Each number is 500 + 50 x the weight over its row's rms, rounded and kept within 0 to 999. Layers, rows and columns count from 0. Numbers have three digits each. The size before them is the row's rms in percent of the matrix's.

# layer 8 MLP up, 384x96, rms 0.136, rows 295-383, columns 0-95
093:477529582463556522509502486503462521490484461518564468554495541587510405462466391576584470418540486459479441503362447539499474453495485478403472409517549579538510475483587487523429494433484540417484529509478594442504522511509546558437435497416531575528553471521474561495613510461440483531
087:541520500511498566555511495477456387377529563536556450533549534550430565503522455481544598493596453455483439467421519455426458494529456494532481548419476472466528515575537486555460445517512485478581557472390503529467549472521461597460432498461417550509435492472533553571470608561475447491
116:512526535454486508474465458415492429544561582489536532490474555479469552563522571544430538469548516474512484429517522418537439529490517519518432548530558454470511502459455447520533623409511407536460420475508497569502477501486402538556532657446501529451481432543601453502510500389448566512
107:619542495518492499492489508522440539589599544431528503521478484508403539447521530453512486538476515445447422573592510461588404501505546456496513489657507521554534490461530461415502538490453476486480447555504463537515469469528484541493553509462508483619487442455524534545485443392525386417
084:480578519517456506542497429427442420513467562465476529540489484415512528529543477474514479404408531552520495480446549550541583484562476475519499552510515463555423434524551552469443469594548566405548465421469432460465483585473487490403600541470476548491455471561470567542522553509615419477
108:374532493430486520532631397554434477427522505572510569496481545492585520406530511471515531526533581483564488523566554492508418516464463420511481555463548527453536508455509474408583532468558506543492471423445543510516609497524526433504496553421542413533500508489560471509490452466576420505
093:570482540389447500524523410511610484515516432486504498473465538495451478432557507450482496515578527494420513511424482448468422503542544397561500451449436444567540491577526466488569637505492473496515456516486492622480496402578528466442465468527524468456497544501634546506494462536522448541
101:415516519463489429527475498517521530488516585408523526454505460503526495484513579481466484563498510476521505523504549483565448531506437483484516564627444367389535517425598499404575526466544514530619473495490550478537513475469449513509465565420585440575450453556543393510504501419502466524
104:505466491561420501489542446455531547554570558470591550514557539518517468403526577496426539527611507529423506498553560503503452504467399459492469518512565496485515512456559463447588451528528438453545433483470501598486521516463469499503538544446390448601501414414467436494568434423515454462
106:543551418544442502637616484408552505610521499470482560572512476536466462501556557490484497504557556457519540523508495555579517506555454421556517476517414503587540466398528497570497512504510459438577474502488479544530548504495487484530437554482452397523496481407557442533504527559518388458
094:497457466436499529587511583468509513425474606511522472484596500427531476543543517471568520487439520550569482538487516526514546448501485488420417510468490423422441447446552395520541432536493427543482486447549490485472499591552539514440513434553516508624631502560474419517477549425511453528
107:547470409594537539460488404486498496483537536497603546529475417535434501418523521495458467454577552502463598482486457586463484503457424519595493566540494444589551470436578480452530446470581518532496494460568519622473523477482454435454530496438483445524456589431502451530482508486499548418
102:440562502473506468408516527486521451548487472472539483603426486519527631495462543505496446532466411424522566567542538528510532544542558533507508597517407414423585476451517469443449483412502479549558526427481535404502498496416488488452590511520521503501447474416496414577526433509540450531
113:466521423603556456419518497517526516410532493468567523520467468439480544478523495567530560510570509461549533480499453474573396517400500475548479494490554454595555583475519516460585424543511416487511387432507467475513471461474460547407490504430442534547486373464542428572499457511553466504
104:531578432464551548534589542500459486540577508573436560541415460539478514509475555457519645502506524542563506535493523445563421496449421476493489547569443553561526439436461561515557420439512561492533487485517506460470474483502428487531489444433418439512432447447520389541509543455411512440
086:557454472462513497506480477561471502522489519459502455420512404498565530427466575499475554415488516484475539524439552536509446581492606490489326507653475413573487422468475469536511522410512546529478494409538534596459496549521500558385521521462523497518458513517471495530528496435534458493
096:540475514559490613450412397397431493440606507521522539494444469518531525515453589486457520507548544395482515475483523473468520609417527525482456535506479494538460550572495421428461521547550442535453468526520515501496462485444453556544558485467468503489460557414592544599422438503489452432
105:519560423465463468419536486574521479463430497455531593516490574427647584479596542529506523442497561450526453520546501420592513519489419475543560531523455474524530447548523471458533595491548466428531401454478526540501456521465484528523481442498505410463548441430517492596581534471523528462
087:516457478564552510527349572483560395583456468476410479452512482524531504413487416512510431512482558477527489552581486554470482629539492476565523555526502552551507431506507496433475472462495508528506460633528591507458445573472462518550529477551591416507549512477506454489463467479493415468
105:510585499545455576482504440515564450508463642464496522502458479488441492448436518354424477478553421474559512575543499441538417472552432520504546470532571509597585488461465448507616568456475447489487446507482554544524524428448505486457495528450452467495485471452490411509546565528579506479
107:532628440518433542499487389457595526466512593529515498458527505461441628494522500404501454528513460448472511579478606423537457450519547470499401515493513544523564518496495430578568556545491544489486499492525535512578499484483485479517533495460457407566466460544512450500516463409531433390
092:524556472545480454507478540480483492525497489522555471509421523511634517515441536432455511397442569462530553421493530495563439490568380468604403493475456488579507458498544615436506488545562510474543501477553477467531575516520399528557455549433446495488503459415567475510445479511515469396
101:477566522518473556415521428447508526499472492467545540496543547470467552486535522535387545531526526414513499422582506314516418523500503509549529587506455489500555545462569437438514597530542414506556519530539506481514552466478460453498513522386494450467484509507516507517462496445667487507
095:538513467567550461510593469386570533511489408521555516522502542494480457469451468428430492494453615522509429449483440523460541480467448457449526422527546537460504449475498518492523463439502448513517497452529465602487558470501554528560442557530468534544644452381493421580475418506545519422
115:574518558550481523512567474456499459436469457458514600520442620471465527479466547552465535475416455550473483486559425482534571591483473478585509543506500475620529471448561467461499543497588441575489425496535447516579526436435422570479526497519611454453498470484444443573451487485496438440
098:543551452600452564603504485442512459493463515453541416523432461450544620466625502479543505563532534438456505434504527511565557484543556420464527518471445540499612416456473395470465486586499467526485501469449556465577547499507443501505576514427532467453476458485512440593549488496520504536
108:466509498546520561492458535540533460576412609529572469541410466368518505470532477443539535518519531574434505548582543455554453570500391483490497577482355410543536455464570463537512507521505497479553494454439442528584497536496481523491501537420511474559517491531569403506522567485493445491
087:528481526525421501585445545539509525582610566494572418484432518551381483521479507495517451439495516452493537567452525514496437408481490466548437454564448534552567470449485525546457516437527579497496571493420547487463433499415513573527539578554472454540431439543538541547413570456516521438
088:518430533484456469413574540513468404522611519552538513565485504518529551496462506477429548513461543447363569479414439482486372508477489545433438517496471506496510493561453455455469476498553486562422434504410544480511558482466576455490462596567532577504510503496499563551572526513416461441
105:540504437535449555489431445408522531573538482498573452481451525521475531489447562526568570513559475486417510440561561484569493503573429477525483498552516435574570504429482452507510485463478452494458520493468519442498441454587456539428614547431490402538492473516593509556443539483592469373
092:482531441420510531505535521471486429567485608450521482545498465496481424535414510488544541570559545502456576501527554430445507564555473483488505510583501534475543492525467492421510504588479443479660447499603525471531457415442488467570499427426520511503505461471569533480419522377552466438
103:453542478536486508488476462503445451538591521510566515489477511457542470488493515509450405525554555502490446632553485494473456534543415496488557440588532477524597544478562488487475557455483525529527476555513551568426425428551435567524488550450494412606509523397489483570452421553473365501
094:553551468605469489535533514528506557380541458511602525512474502386523578433538465493500448556520575493482523416553529432488513521531455464570527465492486474588471556459493513576548498429479361506449527556449423505384496471461457542423537490390536507522525490549427524499522460503532449484
099:490537393483525389541513493476448514447500508541522584511501531410500573536511529508544528504556455499580510505438498427511498523498511452557438582502438411543559485448470443471420498471461453520465484372618522544489515492472387480442600508523517526630520518563569446530463457487507440457
097:484522402446528580448483526491564485520511490523584615483491402482505530588430506363507525505559565471450525537455564416527486524447609470472431458513504516528480520515508451498550564427515464564565500418491501546562521379405451447471496502422494472462504482490473514549519443416493462551
107:535452468511540491449537560504504467477530559450495489536530473459487567371569535524398464473560606477532448523505611570563434538497434444492424529598468383504549421459462530465463509439510530564473455531500411553540572486489561487497559467503445439508506507452469521505579511492606433475
084:486576483505554477552568504489495537490572408500460481426421371522480539432465548539384451574476535488518462491487583526513534504431572457448506498509523532601525502532490513508415494424495434642512521458550432543536443470501453568521565558499530532511482412472573538480409493519563551520
104:520526510530475524548438363488516449436530487438545473518529460522439586469588477513499525569470527507429489482612568470518478518470502468486463447464484473484587517450587444468507525414464412541585519450534543508500430443523526619559565513455516418540489476443567532558369453503482443469
093:464487480486575474575529606576442487459517443526534517563436534441458539533527550580561439506438502503509568525557554509565498467484458407496358469552516480560476432555438466499542554489577547453441502451443469473520445528394425487428416518547481464482420543536614479522494491502544525491
088:472537497498501450526570519516516502564413482484532441540403448449420400472566573440560596532581481497546534395498594594595493529588467486570459512464525485454538528404545478563523504545531417518523466470419456510541474430531501465493465545508517513469527482572379481496487535428528512495
092:524583463557513533492463512408513405549511612478514420548572500510415509428516527502521538489470451485626520526558608461447462547527445451524542633521503519561464444548455533465418495493476590480458510525436494516496423483459473488492497528455544473585451526595544524461593463519527431476
096:499511483548541481513488505416504469495498592451526481517434526426429552470574469451459661580550426433512486476562486475613474465601470488441474490476455490497472487431480561521462580516496506468615472557474581475547519408520460533526518517438539487590465452425479471543551490513591444538
107:426545453553566532436535519444437481500529539475527446572401439453556572590615529542507508538515489429552571526618516480583499558476486540444528521546467400501540559453408433483526486482470486518541487482516475509439501525504456524489566540468529504529504445531530407583410489483510366522
098:438517445546529579462444484439442449468536546488428481457403529525587513562526498481476571555471512431529558592520580472537538507505494559444524504511539483458511454440561456570499490485535435570617428501507508416476447462472411555490547533465459354566524477473464467592457428541512484456
105:516488422503524527488512473503476498488532574446514520551487461460454564452551500523466537581562477465371501381491592498528514483436428510612512487442466471601522518540444446507515505522533478467507485489459496508538554500375472579535547482507565524560394506524458406510416480532593369510
094:472439507514488521480439516505433510473554529497483520547557525449508498589423529459486552519473613418448637486502516512530470564507415513474514490474410432541521376457489539438433483521672525544499541522561551496505412570528488491481502516496506542545412500543562436509435507545480483407
107:463529388535459534486508471493562483438502564538578529469503560439511583422459563439478548524538449494480447476520550465554486598548408503555528442489458519473561447473561453492494508525526498467489395396493474557603473422477508501544496551430561567572433515495522424502571471447594430437
104:505462457507530594486512463427586463431469583522482492569455549523465548513510522517505438445523438474385562528546547466607484482487491471575363621571475452537503504518448471544536521526527545460458424515567438522499545468434497513526567485390548545569497498525541508517426450413482438479
106:484520363601484487519522516474622540472523518467562462447528483494521497463455571441453526459526610456527489499521522476500476492542414502474482447474404461599577417477474552424507498502560434520582459532492526512461529445433475493497487427538459498502472579408455464531566570509578411415
104:435548537489513577477553598515554492434522599502514540461478515461402482499443424496461599515471566453510500477472529466487480574527563394605446525555452379471591451511503470520473554537553583528568414481487472512538426493439435535442587479417481476520527524464535534479507529431513452485
096:507641487606500546391554466517475487524512518505589543428495522467487627504526576531510490536535445493395437540486567477448528536466410452448541476507516418525533470466441430558528513498486448574541514538551567472529595463475553497528569497453484411515460533529446443545494439410538509488
101:475485458469585517499482471568504440519543559483583518521485536533421600470467593534520460487473565497438486474483598476486415502424505404398417554548496522568590475477481488497573455445519441490612499530561445450503547444439560487482489468508558498486466439480485464499590452447598410487
087:408526420551487468524430512479589511437499467465450590613526536511498499559579607393465567547505484452507456509596504450625547495464557437606488488466509459470523563415497453474582563543443475538557456530475569465550511479521515486454514427531515522519491466540514510520465472492501470396
095:431450435532533519504522511477491463554501472487544508533529451466475566473595522436588545527500455449449498466510612423555508505606425497503475537464501521464501470478485494393536472434571482579511576456505446497690499495442486502484535459449440501394438481537472425514474568527584453472
100:487477430552395442533558568533449487531579471478593532491535496504440580472475550470502521504485441485501540525576454452471470487468367455510506567594545455429489455482483485532509569493562530518481566498509464599572521469509509561444494582436534356561528527452491504558535497448538478378
101:491618502450491529548579517511447466581579492450520566499449540367492573404563528487510504501530568437564465559495623445521490537450555397449490511551522435476515508483528516572529450408484516481603488477572526400508544466433506570495486559444492505479491448463537419486460514463469516501
103:425563455590506489508463507509562448478543444489520550543433476452483528575502492470458536519494518457452489520502488446547506547452450448535512380587563532481561510515569543437396527363465416500540385463580470431591532553547463477488562508471463524540541433469468566525442430492545430510
106:491566395476559584470495473452458536484432539531529577522483501464548587451494590460514554608524501463523493508531532436574465538560482407459522498566493478549542557423554499544394454552504405531509429476549466516585486522519501465456453462387422571501465414468539506528475414450533480505
092:490548393570587574362431469496520490503494489524506489593441461487519517521436577511568420540450475474522516557541561408470535548431552491432509583486524485565487480397541440555499510527508494490560458521587486491482440562480462569467468442456556406588453483578549488496467447540484475467
099:516567439495524552475529478548497552463556493395576477447463534424547529425451582538429514512554608457479554515513578458448457549543494388510416596502423450522511483473525575523497505488555453569470482433497426546600471497452427545549469573409564450478457524531489448451530477478467462505
111:592544497576504506433513435456568442515516509487547531479461492479505583467536472539452496561555442480503537488554526473539365550447491485543447584474439541555482397425504470617532519511485405510560467539487487559479515491609445531535455533506516408580431459459594485523441403509554506506
104:482477479562494526389579501458467487474459550490601461535487546535465551558527498573464604516475558474510608527529484531510547503428486495513474564523451439420467524439470466557574456507564396546601443495519406536468510486508441641485537568449486460514548443488547443525434454476511417486
081:618528459510427466520439506436536501589633527497537458408458453444511452630500533482519534607464516490508443551492467531563517586464474431433506470534508493449475498487510469446476439475551448512461548498476508423571400498533457516495523522466518415550569419461478589466554455501442532558
095:513454562467509490514444403547589489495442525480480512587528472558381531482554467454439509412563583480465545558592519470497349510600479479552421571620481475557462474509477493512539438494499550521511403488488473506539523436512538511447645528446503511485497515481472488505515462508558482489
106:511473458575512615422503430522511504478484547538529460559443409481406468460479510490448474501507492549429622535586491438552434533475534516395445515445615457473529488509489523510527595448546531504564508461493553439466543504473500561556600493445470490503474493471588500552458459523588386510
107:557554439522495378537584507427517425430467550491531564619553515488491622456442525486482516500558570482441557511568512455477446584495550462535488553505484443486499439487494481524445531472478495517543413521476488490530486465497422500473508423494465321590501495554530481541581533529507524428
090:504535513594529491529571466465518509535525540411555472519487510547430600513543452501533434536438537464515441478503451560414511624558457430471481493543507401534565511439590455498503528402536452512491497540491469507434566512447642545500520500468546457449468534527591473477548513497490371562
097:444599411522507518594501498526440437555481555483585512461502475496435454495446552477547488469511480417546479484477586444531444543521508489525460438522445427504566446537491449510546403488483550572533550433477550507562509504505529504497485516343501510545504464505464408517535520363640500516
113:529512414450501475488462510489545510448537556474521563549535504507562523488452650489498500489572446425455501535530514485556377545477496552436579581467538485425577448469544476445507538521531549463522379541510533574451477490427436476518482542393469470528444434461581470552529539480414422458
100:447455463476498460475527486527550525469455518470565552539475531497440558444417584510470444545424579504402463536475464492534452493526465548504472526463525569528526516364544492555445522452566435521601524398527426457509533475462382506470543565484535494612438513472539489516485362527570473491
108:503479465487514514425546400601511526533454576509548519530541524450498561454515588446496478505452522404429497408564561452593491454521533460452577540524455469499553476413532485445545528489563469463452586475450510483564471519533378500532470456526496543460528526511538469509471495518572414337
095:352459436533500500534479459408586455489545511442543484525505505430453586516450518526570440498545577529612494505590483473506478590426500519453515480462506597550536535473433514563522556515496426578509483536475466520538486463504514504471552445401544415501560415451579485544432497503574463526
085:461570439561572438454471476428580494497508548523495460564452416476435436469551503526515558478501419442456455571425468502555427579469516560542426461514493528536591446563577497523438506453567534442563566550486573462456543505558535548534501439447500526578430606502555521434484502424494525521
098:465546468469546463513478479528584484420474475470659562494558586527532521551415530487497552453488457571482408547352539461473490490479456466567525505393480507463470456526534569559432500460596527434410531483573511444478508486526508497528440478561429557559519461535506483478558505461532557445
091:534514488511487466493460452424513514476590516450583561491478492484562493498513503365512430479478492488522569581549568597523505482470460443547458508612443550468480522475415511566586444471546436484580497503559500418374486598453536497500431509428536572484573436483520482553527460440498441535
102:498486434486439603472454507506443447545566454547452482471460516493485536459578596482511506569545604478555521577500494449571551508541448444487517429504555504640515536460492477408589564465478465499559493436503525533522440510541546560513575459465475513618529430494496486509404472388470452493
102:552514400523542471604512474445467471558560464475458529520426547466441512526464559514441574559467500456562508483563498414474473482440412453561566489546522524608550464517473580492510517432545430477469515550593454625552513487474514605517481540496444408492428497415526480490467419470501529450
105:474479487476505428486439556464537520526488589471544592433525531491482551543517580621480530492494544502481487318443524456514490478561448463537483486465507439486573512493499451463523463565580468555496553458539522553503511420515535504579559518477474415497474538428486438555483472432590377417
108:499528494520469616433536493525483444544434480478593451447458556566523545440463556397445511441521560519490509531470508395521450499534578524431577485505517505577528430426501513507466581464538480461482491553526544547552574398372513539500555461510511420496383456487567430564522461505511498493
103:460542416543513545489576482492497506518545596525564502515490448368409648467533544472533537501518442492367526469600430504476533512479459458533536494471446471531570481430498491478442507584495487478498510511462399554508428515549473502498500466391520544556537434527507425505490550498513381496
093:546464406443583417436532437501555483480463497451581565577496476524513511505505531473477430521457569437462431532527475476558439635421457512532507571626488533538601508419544547526534543477552413481517438494563523524472493450463472515425506529500458488490481525372540498532493493451585528474
111:451527439395536479490469483506449470511492662494538505535513453526457597501473569504529473527545528442481482501565510419539487529521492501519561568637521422526563510465537481461479533495515464512504389545532552491531521480458406591478578446416531559569418505479564448542506514447564406485
102:475447560529486511439456473472561457412510546507501524517562478510450483427516478515506460491452617494456552590543603499511507539413531398490449476479408483549586418476534514538561583460537427511549518528441478492563487549505564448487564407458569493571482488489539499529535441460425361494
090:479554529461504453464595432448513482548527472449571503560479570488500447529501587503480600504474584421443545537573501431532466563454472455480430474598494493435495519492405530434477546425505448508543458444524541523505589463455518598493559452446481430500516371502576530495503388497489487557
105:487533492532470535527618463454486446568498609376516509481492516572393545388476553566494537563516539459516550495479483571471406461478518474571434463528543392512540526456481467533513484516476493457579478528491557510474506473528432478495484610514417373562482560463524507513471480512471414440
082:489379485536553477455606470413523380462503469454521445551429524491450486496445479521526579432435474472389512556487539541523421564608471499477503463468448582579569485456520528472498488563494393532460477446555501559506505479477537553571518502541448486541559466506550507459474448398565545485
092:535592434583523548520436495419568435539470503485542501479482499490545595471390498422510459509415552463525487553605543549504475488450481540535569525494464567643573558487470452502510409555495495493545451374495506482506494575444418487456557468499515473529526551450486459534473448578549464530
102:492501458539471531559535495537445481543483504491590505562532540507466498450523586562543490494375545488518440495461492381447462544446508490502450467558477502541510459375527473564480491473467505619508493411547504517460452499507426533573520501397524504558536393454553394534579453473539490385
104:534471440555388501457530523521546486493624494492470508461408483477488526357448604452463437490513600449512562535531543563522476531492473501459510560605543519565552455473457486548528521470467478477485501505517561563498442517457536530563543495479472430510486517477613371535501448443538447406